config.yaml
n_layer: 12
d_model: 160
n_head: 5
n_kv_head: 5
head_dim: 32
d_mlp: 640
vocab_size: 16384
activation: "squared_relu"
norm: "rmsnorm"
norm_place: "pre"
norm_eps: 1e-06
positions: "rope"
rope_base: 53800.0
rope_fraction: 1.0
qk_norm: false
attn_scale: 0.177
bias: "none"
tie_embeddings: false
parallel_block: false
extras: ["local attention windows", "gated attention", "value embeddings", "a smear gate", "skips across layers", "capped logits"]
init: "normal"
init_std_qkv: 0.026
init_std_o: 0.00532
init_std_up: 0.026
init_std_down: 0.00532
init_out_by_depth: true
optimizer: "adamw"
lr: 0.00146
lr_mult_o: 1.42
lr_mult_up: 0.79
beta1: 0.95
beta2: 0.95
lr_head: 0.00675
grad_clip: 0.5
warmup_steps: 465
schedule: "wsd"
decay_fraction: 0.904
decay_shape: "sqrt"
final_lr_fraction: 0.0
batch_tokens: [16384, 32768]
seq_len: 1024
doc_mask: true
train_tokens: 254500000
steps: 10532
dataset: "wikipedia_en"
Each number is 50 + 12 x the weight over the matrix's rms, rounded and kept within 0 to 99. Layers, rows and columns count from 0.

# k: layer 9 attention key, 160x160, rms 0.0727, rows 125-127, columns 0-159
# q: layer 9 attention query, 160x160, rms 0.0721, rows 126-127, columns 0-159
# v: layer 9 attention value, 160x160, rms 0.0697, rows 96-103, columns 0-159
# o: layer 9 attention output (transposed), 160x160, rms 0.0967, rows 96-102, columns 0-159
k125:41 49 52 30 48 41 21 55 44 62 74 41 39 56 45 64 46 33 45 36 31 42 60 87 56 69 60 29 61 69 29 43 33 39 66 22 59 58 67 57 48 45 58 32 67 42 53 39 39 39 55 57 79 41 41 36 54 78 51 50 53 47 10 64 47 28 39 55 45 45 30 81 44 33 53 34 38 51 48 56 23 89 52 62 30 79 52 53 21 25 33 27 50 80 27 54 60 48 61 47 62 20 23 42 53 49 41 42 49 48 60 60 69 58 46 46 48 61 63 50 50 42 55 39 30 72 65 78 53 61 46 63 63 32 31 53 68 43 75 53 44 50 58 45 56 34 51 57 50 39 35 82 35 34 47 46 57 37 42 46
q126:44 71 55 81 83 39 32 47 46 64 68 68 52 47 39 49 65 49 76 36 64 57 61 65 57 21 56 16 35 60 61 76 62 69 38 63 22 44 38 79 59 75 47 23 58 33 64 77 63 39 81 63 79 44 92 34 46 64 72 22 43 55 38 54 78 51 58 27 52 58 51 40 58 54 31 58 47 64 34 43 64 57 48 69 32 30 66 37 34 58 51 30 53 67 37 66 97 74 62 39 53 67 43 45 28 66 61 65 51 50 42 50 43 41 76 60 51 37 55 49 71 82 65 44 39 26 66 54 26 45 55 40 32 27 65 34 46 52 32 34 48 55 33 33 35 53 38 61 60 58 66 51 37 61 28 38 39 76 43 39
k126:36 69 52 72 79 45 35 44 49 67 51 71 52 54 39 44 65 51 75 38 53 60 53 55 54 27 60 19 39 58 56 84 60 60 37 60 33 43 43 76 60 69 47 29 62 35 67 68 60 42 82 57 89 34 87 31 46 55 78 21 46 61 36 56 73 53 61 31 40 61 56 40 61 67 37 49 47 56 44 51 64 49 51 76 20 31 69 37 32 52 47 41 78 72 39 76 83 74 64 36 53 63 41 45 28 71 61 63 53 51 40 40 47 41 72 60 59 30 42 50 73 75 63 38 39 31 63 51 29 47 50 40 22 18 68 33 45 47 35 30 41 57 35 34 30 53 43 59 56 57 65 49 36 65 22 40 34 77 54 40
q127:14 49 46 33 53 64 58 61 46 55 30 51 63 45 23 50 58 24 61 82 50 72 35 64 59 52 67 31 61 32 70 57 76 75 51 47 30 42 44 70 45 54 32 60 61 40 70 26 43 85 39 45 46 62 45 57 47 55 36 57 50 41 41 77 69 22 32 78 63 68 40 24 32 38 50 38 72 42 51 30 84 35 58 07 79 58 12 43 44 33 47 11 64 85 12 30 36 37 08 56 62 36 73 47 26 72 54 44 28 77 36 28 41 24 48 59 57 33 31 66 64 69 39 40 39 55 76 18 75 23 56 48 53 82 31 68 61 24 27 47 43 36 38 59 23 68 42 56 40 47 51 61 47 51 60 62 61 43 28 33
k127:23 48 51 38 57 43 45 42 51 53 42 58 66 41 20 54 52 25 62 82 56 69 30 60 56 52 70 30 67 35 71 54 77 72 55 49 37 42 40 72 40 45 37 65 59 40 63 26 37 81 40 39 44 60 50 56 42 58 43 55 44 46 43 69 78 22 33 79 60 78 38 19 32 49 52 37 71 44 51 31 88 37 59 13 74 71 15 40 50 45 37 15 67 81 18 36 40 29 11 52 49 44 69 46 29 73 55 46 25 76 43 19 36 30 48 63 63 47 35 59 64 67 41 46 38 58 77 20 72 19 55 54 57 86 39 69 65 21 30 49 40 33 43 57 17 73 46 61 41 44 55 60 46 48 52 62 63 37 31 33
v96:43 40 25 79 86 76 51 83 33 79 55 79 57 61 60 52 46 64 46 57 41 44 50 47 60 52 51 71 45 29 33 55 51 55 43 40 44 53 45 59 35 41 48 58 50 52 56 42 46 58 50 45 59 40 41 45 50 49 50 46 40 35 60 59 55 47 66 60 47 26 53 50 56 56 54 50 52 47 61 68 46 40 46 44 53 53 43 47 51 51 49 40 47 53 59 57 34 62 57 38 53 61 77 43 49 49 56 58 51 59 38 59 49 44 46 55 43 44 56 44 49 47 55 36 50 44 52 41 46 38 33 57 41 50 43 66 36 55 48 44 36 48 40 53 49 39 43 41 60 51 52 36 47 47 51 48 60 53 52 34
o96:52 67 44 30 32 60 50 50 45 28 50 39 57 36 37 53 58 37 69 38 51 56 52 62 68 52 52 42 37 58 50 45 59 53 54 57 55 39 60 48 50 54 29 48 33 49 56 44 62 47 68 33 50 47 64 63 54 38 43 55 70 74 35 61 45 50 73 55 53 45 37 37 36 42 35 47 45 44 55 51 55 54 60 23 47 44 50 33 34 50 58 66 58 49 35 50 51 35 40 41 56 40 42 38 42 40 41 68 46 41 56 53 48 61 59 63 79 58 53 51 59 58 28 55 61 45 39 55 46 68 56 37 53 54 63 29 50 37 43 33 56 59 52 46 63 62 44 67 40 45 41 52 68 41 44 46 70 50 33 67
v97:75 47 46 51 37 39 66 71 51 49 51 52 78 51 60 57 50 55 48 51 29 55 35 27 41 61 58 41 62 32 41 38 59 68 46 69 65 68 54 40 43 65 47 47 37 50 40 35 57 65 62 51 43 41 51 61 55 42 65 60 59 55 56 60 61 58 36 61 39 39 65 37 41 57 44 59 61 53 65 65 55 44 46 55 44 43 50 46 59 57 42 38 49 52 45 54 52 47 66 29 47 49 49 42 72 65 43 41 43 52 46 66 58 58 49 38 67 60 18 60 42 41 56 74 50 51 28 51 36 48 60 56 50 68 53 54 55 44 49 65 48 60 59 37 40 56 46 52 54 34 37 49 41 53 55 50 56 47 50 42
o97:47 48 59 48 37 39 58 62 41 57 70 60 51 57 26 40 53 41 38 46 41 45 80 54 63 26 27 53 39 67 42 40 39 47 41 37 49 45 43 48 62 41 51 53 65 45 46 58 60 56 60 51 75 56 40 49 53 65 48 39 58 42 63 47 36 53 72 46 56 47 49 64 41 42 46 39 64 41 36 48 41 45 43 50 43 65 49 57 25 48 45 58 39 33 56 44 58 62 53 55 46 44 52 54 46 49 56 60 47 34 55 35 32 40 64 61 41 39 63 58 47 56 44 53 59 37 58 48 51 52 54 34 66 49 45 63 35 45 43 69 51 53 47 65 54 54 58 37 29 77 48 59 55 37 51 46 69 46 47 63
v98:69 36 46 60 55 56 58 66 46 63 57 61 49 43 60 68 39 51 54 48 43 48 49 55 57 27 59 62 37 44 49 61 51 47 47 49 55 51 49 46 18 55 66 58 43 38 58 56 52 62 31 49 46 45 38 49 60 52 55 47 49 40 59 51 36 45 63 47 56 49 51 51 53 53 47 64 33 57 56 41 57 53 40 54 60 88 46 49 41 50 55 44 57 57 53 38 36 55 62 48 28 28 36 42 51 47 59 49 40 58 36 50 69 56 49 48 46 44 44 57 65 30 40 55 55 38 50 49 75 48 53 56 48 53 48 42 52 29 57 42 49 52 37 53 48 41 43 46 52 57 66 36 59 38 58 27 47 41 37 43
o98:61 61 58 38 56 65 42 41 58 52 39 45 51 40 42 38 59 34 60 37 74 47 40 58 45 60 45 46 44 44 51 42 60 35 62 46 36 41 65 58 64 56 40 49 54 50 45 44 51 40 69 43 52 48 60 43 33 49 32 49 30 61 40 70 47 47 37 47 54 31 53 46 35 59 53 50 65 31 51 62 49 54 31 42 35 33 63 44 52 59 58 63 62 40 36 61 65 44 52 50 50 66 64 58 41 36 30 59 53 49 51 56 41 41 39 57 53 42 43 46 38 50 35 52 58 60 38 49 48 56 53 39 48 54 53 58 51 66 48 38 29 41 60 43 65 37 63 55 41 47 48 60 52 52 51 63 42 58 48 37
v99:30 36 32 62 61 60 55 69 42 67 63 52 58 55 53 45 39 46 48 43 29 31 44 61 58 53 36 41 51 48 37 65 31 32 57 35 55 52 50 44 52 38 55 45 61 50 53 49 47 44 38 52 54 42 41 39 60 60 46 44 60 42 62 52 41 36 68 62 47 39 36 55 46 61 48 30 44 40 49 57 55 58 49 37 58 47 38 49 34 43 45 35 49 37 81 50 35 54 32 51 44 50 59 45 37 48 48 53 45 58 40 51 61 39 46 45 58 54 43 35 51 39 76 40 50 54 67 51 63 48 66 42 33 51 58 48 50 50 47 31 47 56 52 42 44 36 34 53 43 54 33 47 44 45 69 53 37 56 63 41
o99:47 66 46 55 44 68 53 48 56 50 56 38 58 42 39 45 60 62 61 58 54 40 48 53 31 51 48 47 40 56 54 47 51 65 48 54 48 33 58 52 49 65 52 34 40 51 47 47 58 53 68 51 47 46 66 62 46 61 65 47 48 71 29 58 67 51 57 49 45 52 52 45 49 53 51 44 52 53 51 53 41 42 46 63 41 44 49 37 59 44 58 51 33 54 30 56 66 36 51 33 46 47 43 32 45 35 33 60 40 41 48 60 41 47 46 57 59 23 38 57 48 67 35 51 64 55 31 46 51 50 31 48 52 52 59 49 56 45 55 55 63 62 49 58 63 59 50 48 68 35 69 47 42 73 35 37 65 46 40 60
v100:27 47 36 64 72 83 50 83 29 68 50 66 57 45 53 62 48 45 50 51 45 39 43 55 59 47 71 43 36 59 43 59 52 51 48 38 52 62 41 72 57 64 38 46 51 62 58 43 50 45 47 54 48 38 33 47 58 60 39 43 42 42 45 59 58 38 75 55 50 36 48 56 63 51 45 47 54 59 43 58 50 33 46 55 60 48 48 43 65 52 51 42 52 58 68 47 61 52 42 33 54 57 74 39 38 45 56 53 43 62 34 50 49 45 61 59 48 38 68 37 36 59 46 34 58 34 67 35 36 42 44 58 28 57 42 57 56 61 39 44 41 41 37 62 44 52 56 45 60 48 61 47 63 45 51 56 56 46 50 43
o100:50 58 45 25 44 48 66 43 55 30 42 24 52 37 62 61 57 38 62 52 63 44 56 53 70 54 48 66 51 43 49 56 53 43 50 58 51 43 64 46 50 45 44 46 49 45 55 48 65 44 49 34 37 45 49 59 55 35 53 66 53 57 53 55 45 50 75 59 44 56 42 46 47 53 64 44 48 44 59 49 61 67 35 18 44 37 44 42 47 60 59 58 46 43 44 56 36 45 52 40 38 52 50 44 37 47 50 75 56 65 72 73 63 54 43 62 66 52 37 29 43 37 51 68 64 56 36 61 45 57 45 33 44 47 57 26 47 53 50 45 78 56 45 29 80 50 21 73 59 50 50 48 47 60 41 26 56 51 46 60
v101:30 60 51 58 44 48 60 54 46 52 49 39 47 54 38 47 52 56 51 49 50 45 43 43 46 47 50 63 61 35 46 47 51 63 48 61 66 29 38 40 63 48 39 67 52 46 70 31 58 57 62 53 43 68 63 55 43 45 66 57 51 26 56 57 58 80 43 49 51 60 55 46 73 45 60 53 50 39 54 48 52 57 56 22 54 37 21 53 45 51 62 44 37 50 61 55 49 55 39 22 66 46 45 54 51 59 47 60 48 55 53 28 23 42 57 51 69 45 56 44 47 62 52 55 62 59 73 52 29 33 57 44 54 56 62 54 37 57 38 58 51 46 60 60 56 51 48 53 68 38 43 61 61 52 40 66 53 43 71 43
o101:56 55 50 38 40 22 70 38 63 38 72 65 50 34 46 56 39 48 48 63 41 56 52 48 53 63 36 45 48 52 48 58 43 40 62 46 53 71 59 46 43 39 45 35 47 63 29 58 41 46 43 46 54 30 51 53 55 56 41 32 54 69 47 38 50 32 64 52 48 41 52 38 40 51 37 48 39 44 50 39 50 39 46 70 73 47 44 64 44 37 45 63 54 63 48 50 46 41 47 58 40 39 56 43 49 52 63 43 60 38 32 51 51 45 39 58 49 59 44 59 76 56 68 51 37 57 45 61 51 62 44 50 42 43 71 59 49 32 59 31 80 61 45 35 47 57 46 48 50 62 45 42 46 44 50 41 41 72 45 50
v102:56 56 70 26 28 33 49 43 85 15 41 40 55 54 46 43 52 52 43 61 42 67 50 46 41 48 42 32 70 37 52 33 54 69 55 47 51 48 38 56 56 61 40 42 52 51 39 40 39 61 57 41 45 46 66 45 55 44 54 67 53 54 50 49 42 77 36 49 39 56 75 52 49 41 44 51 58 44 54 50 40 57 52 52 32 36 29 48 47 43 45 42 52 56 51 47 59 45 62 60 70 40 42 78 50 56 33 54 61 49 44 39 40 52 52 43 58 67 51 69 49 51 48 46 29 58 36 44 45 53 56 42 55 43 47 49 52 39 53 68 54 55 70 48 43 59 56 53 46 33 45 47 35 58 37 51 53 51 54 58
o102:46 49 51 71 55 32 45 63 42 56 51 78 57 72 39 39 55 59 28 60 29 52 58 48 59 36 40 56 55 44 55 30 26 46 40 73 47 56 58 43 44 28 71 55 45 67 43 65 67 61 31 70 70 51 44 58 28 55 54 22 65 45 63 24 58 47 27 47 57 54 46 51 62 43 55 30 52 57 40 47 41 41 72 70 63 79 60 69 44 36 42 48 38 45 62 46 59 55 64 47 44 42 36 35 47 43 69 28 54 47 40 44 41 43 61 47 34 53 54 57 62 57 50 37 45 58 69 57 56 43 43 41 61 49 42 58 49 52 55 51 67 51 41 67 44 41 62 29 29 79 35 53 63 44 58 70 57 58 60 47
v103:37 58 71 34 49 54 56 44 48 52 63 44 51 38 51 30 57 38 55 55 39 59 55 33 57 46 28 62 39 76 69 63 48 41 33 33 42 45 57 36 46 52 58 43 43 57 51 61 52 34 42 42 55 53 58 45 34 49 38 55 47 56 45 53 49 51 48 54 52 78 53 72 38 41 45 33 40 29 57 49 62 40 48 53 47 32 43 49 57 42 48 68 46 51 49 54 28 40 64 40 59 45 64 64 57 67 45 58 54 44 67 39 32 33 38 47 54 65 51 50 53 47 52 51 54 54 48 59 51 50 38 40 69 30 40 39 42 52 56 60 58 44 52 55 58 42 63 40 74 46 61 37 49 50 46 45 48 41 60 67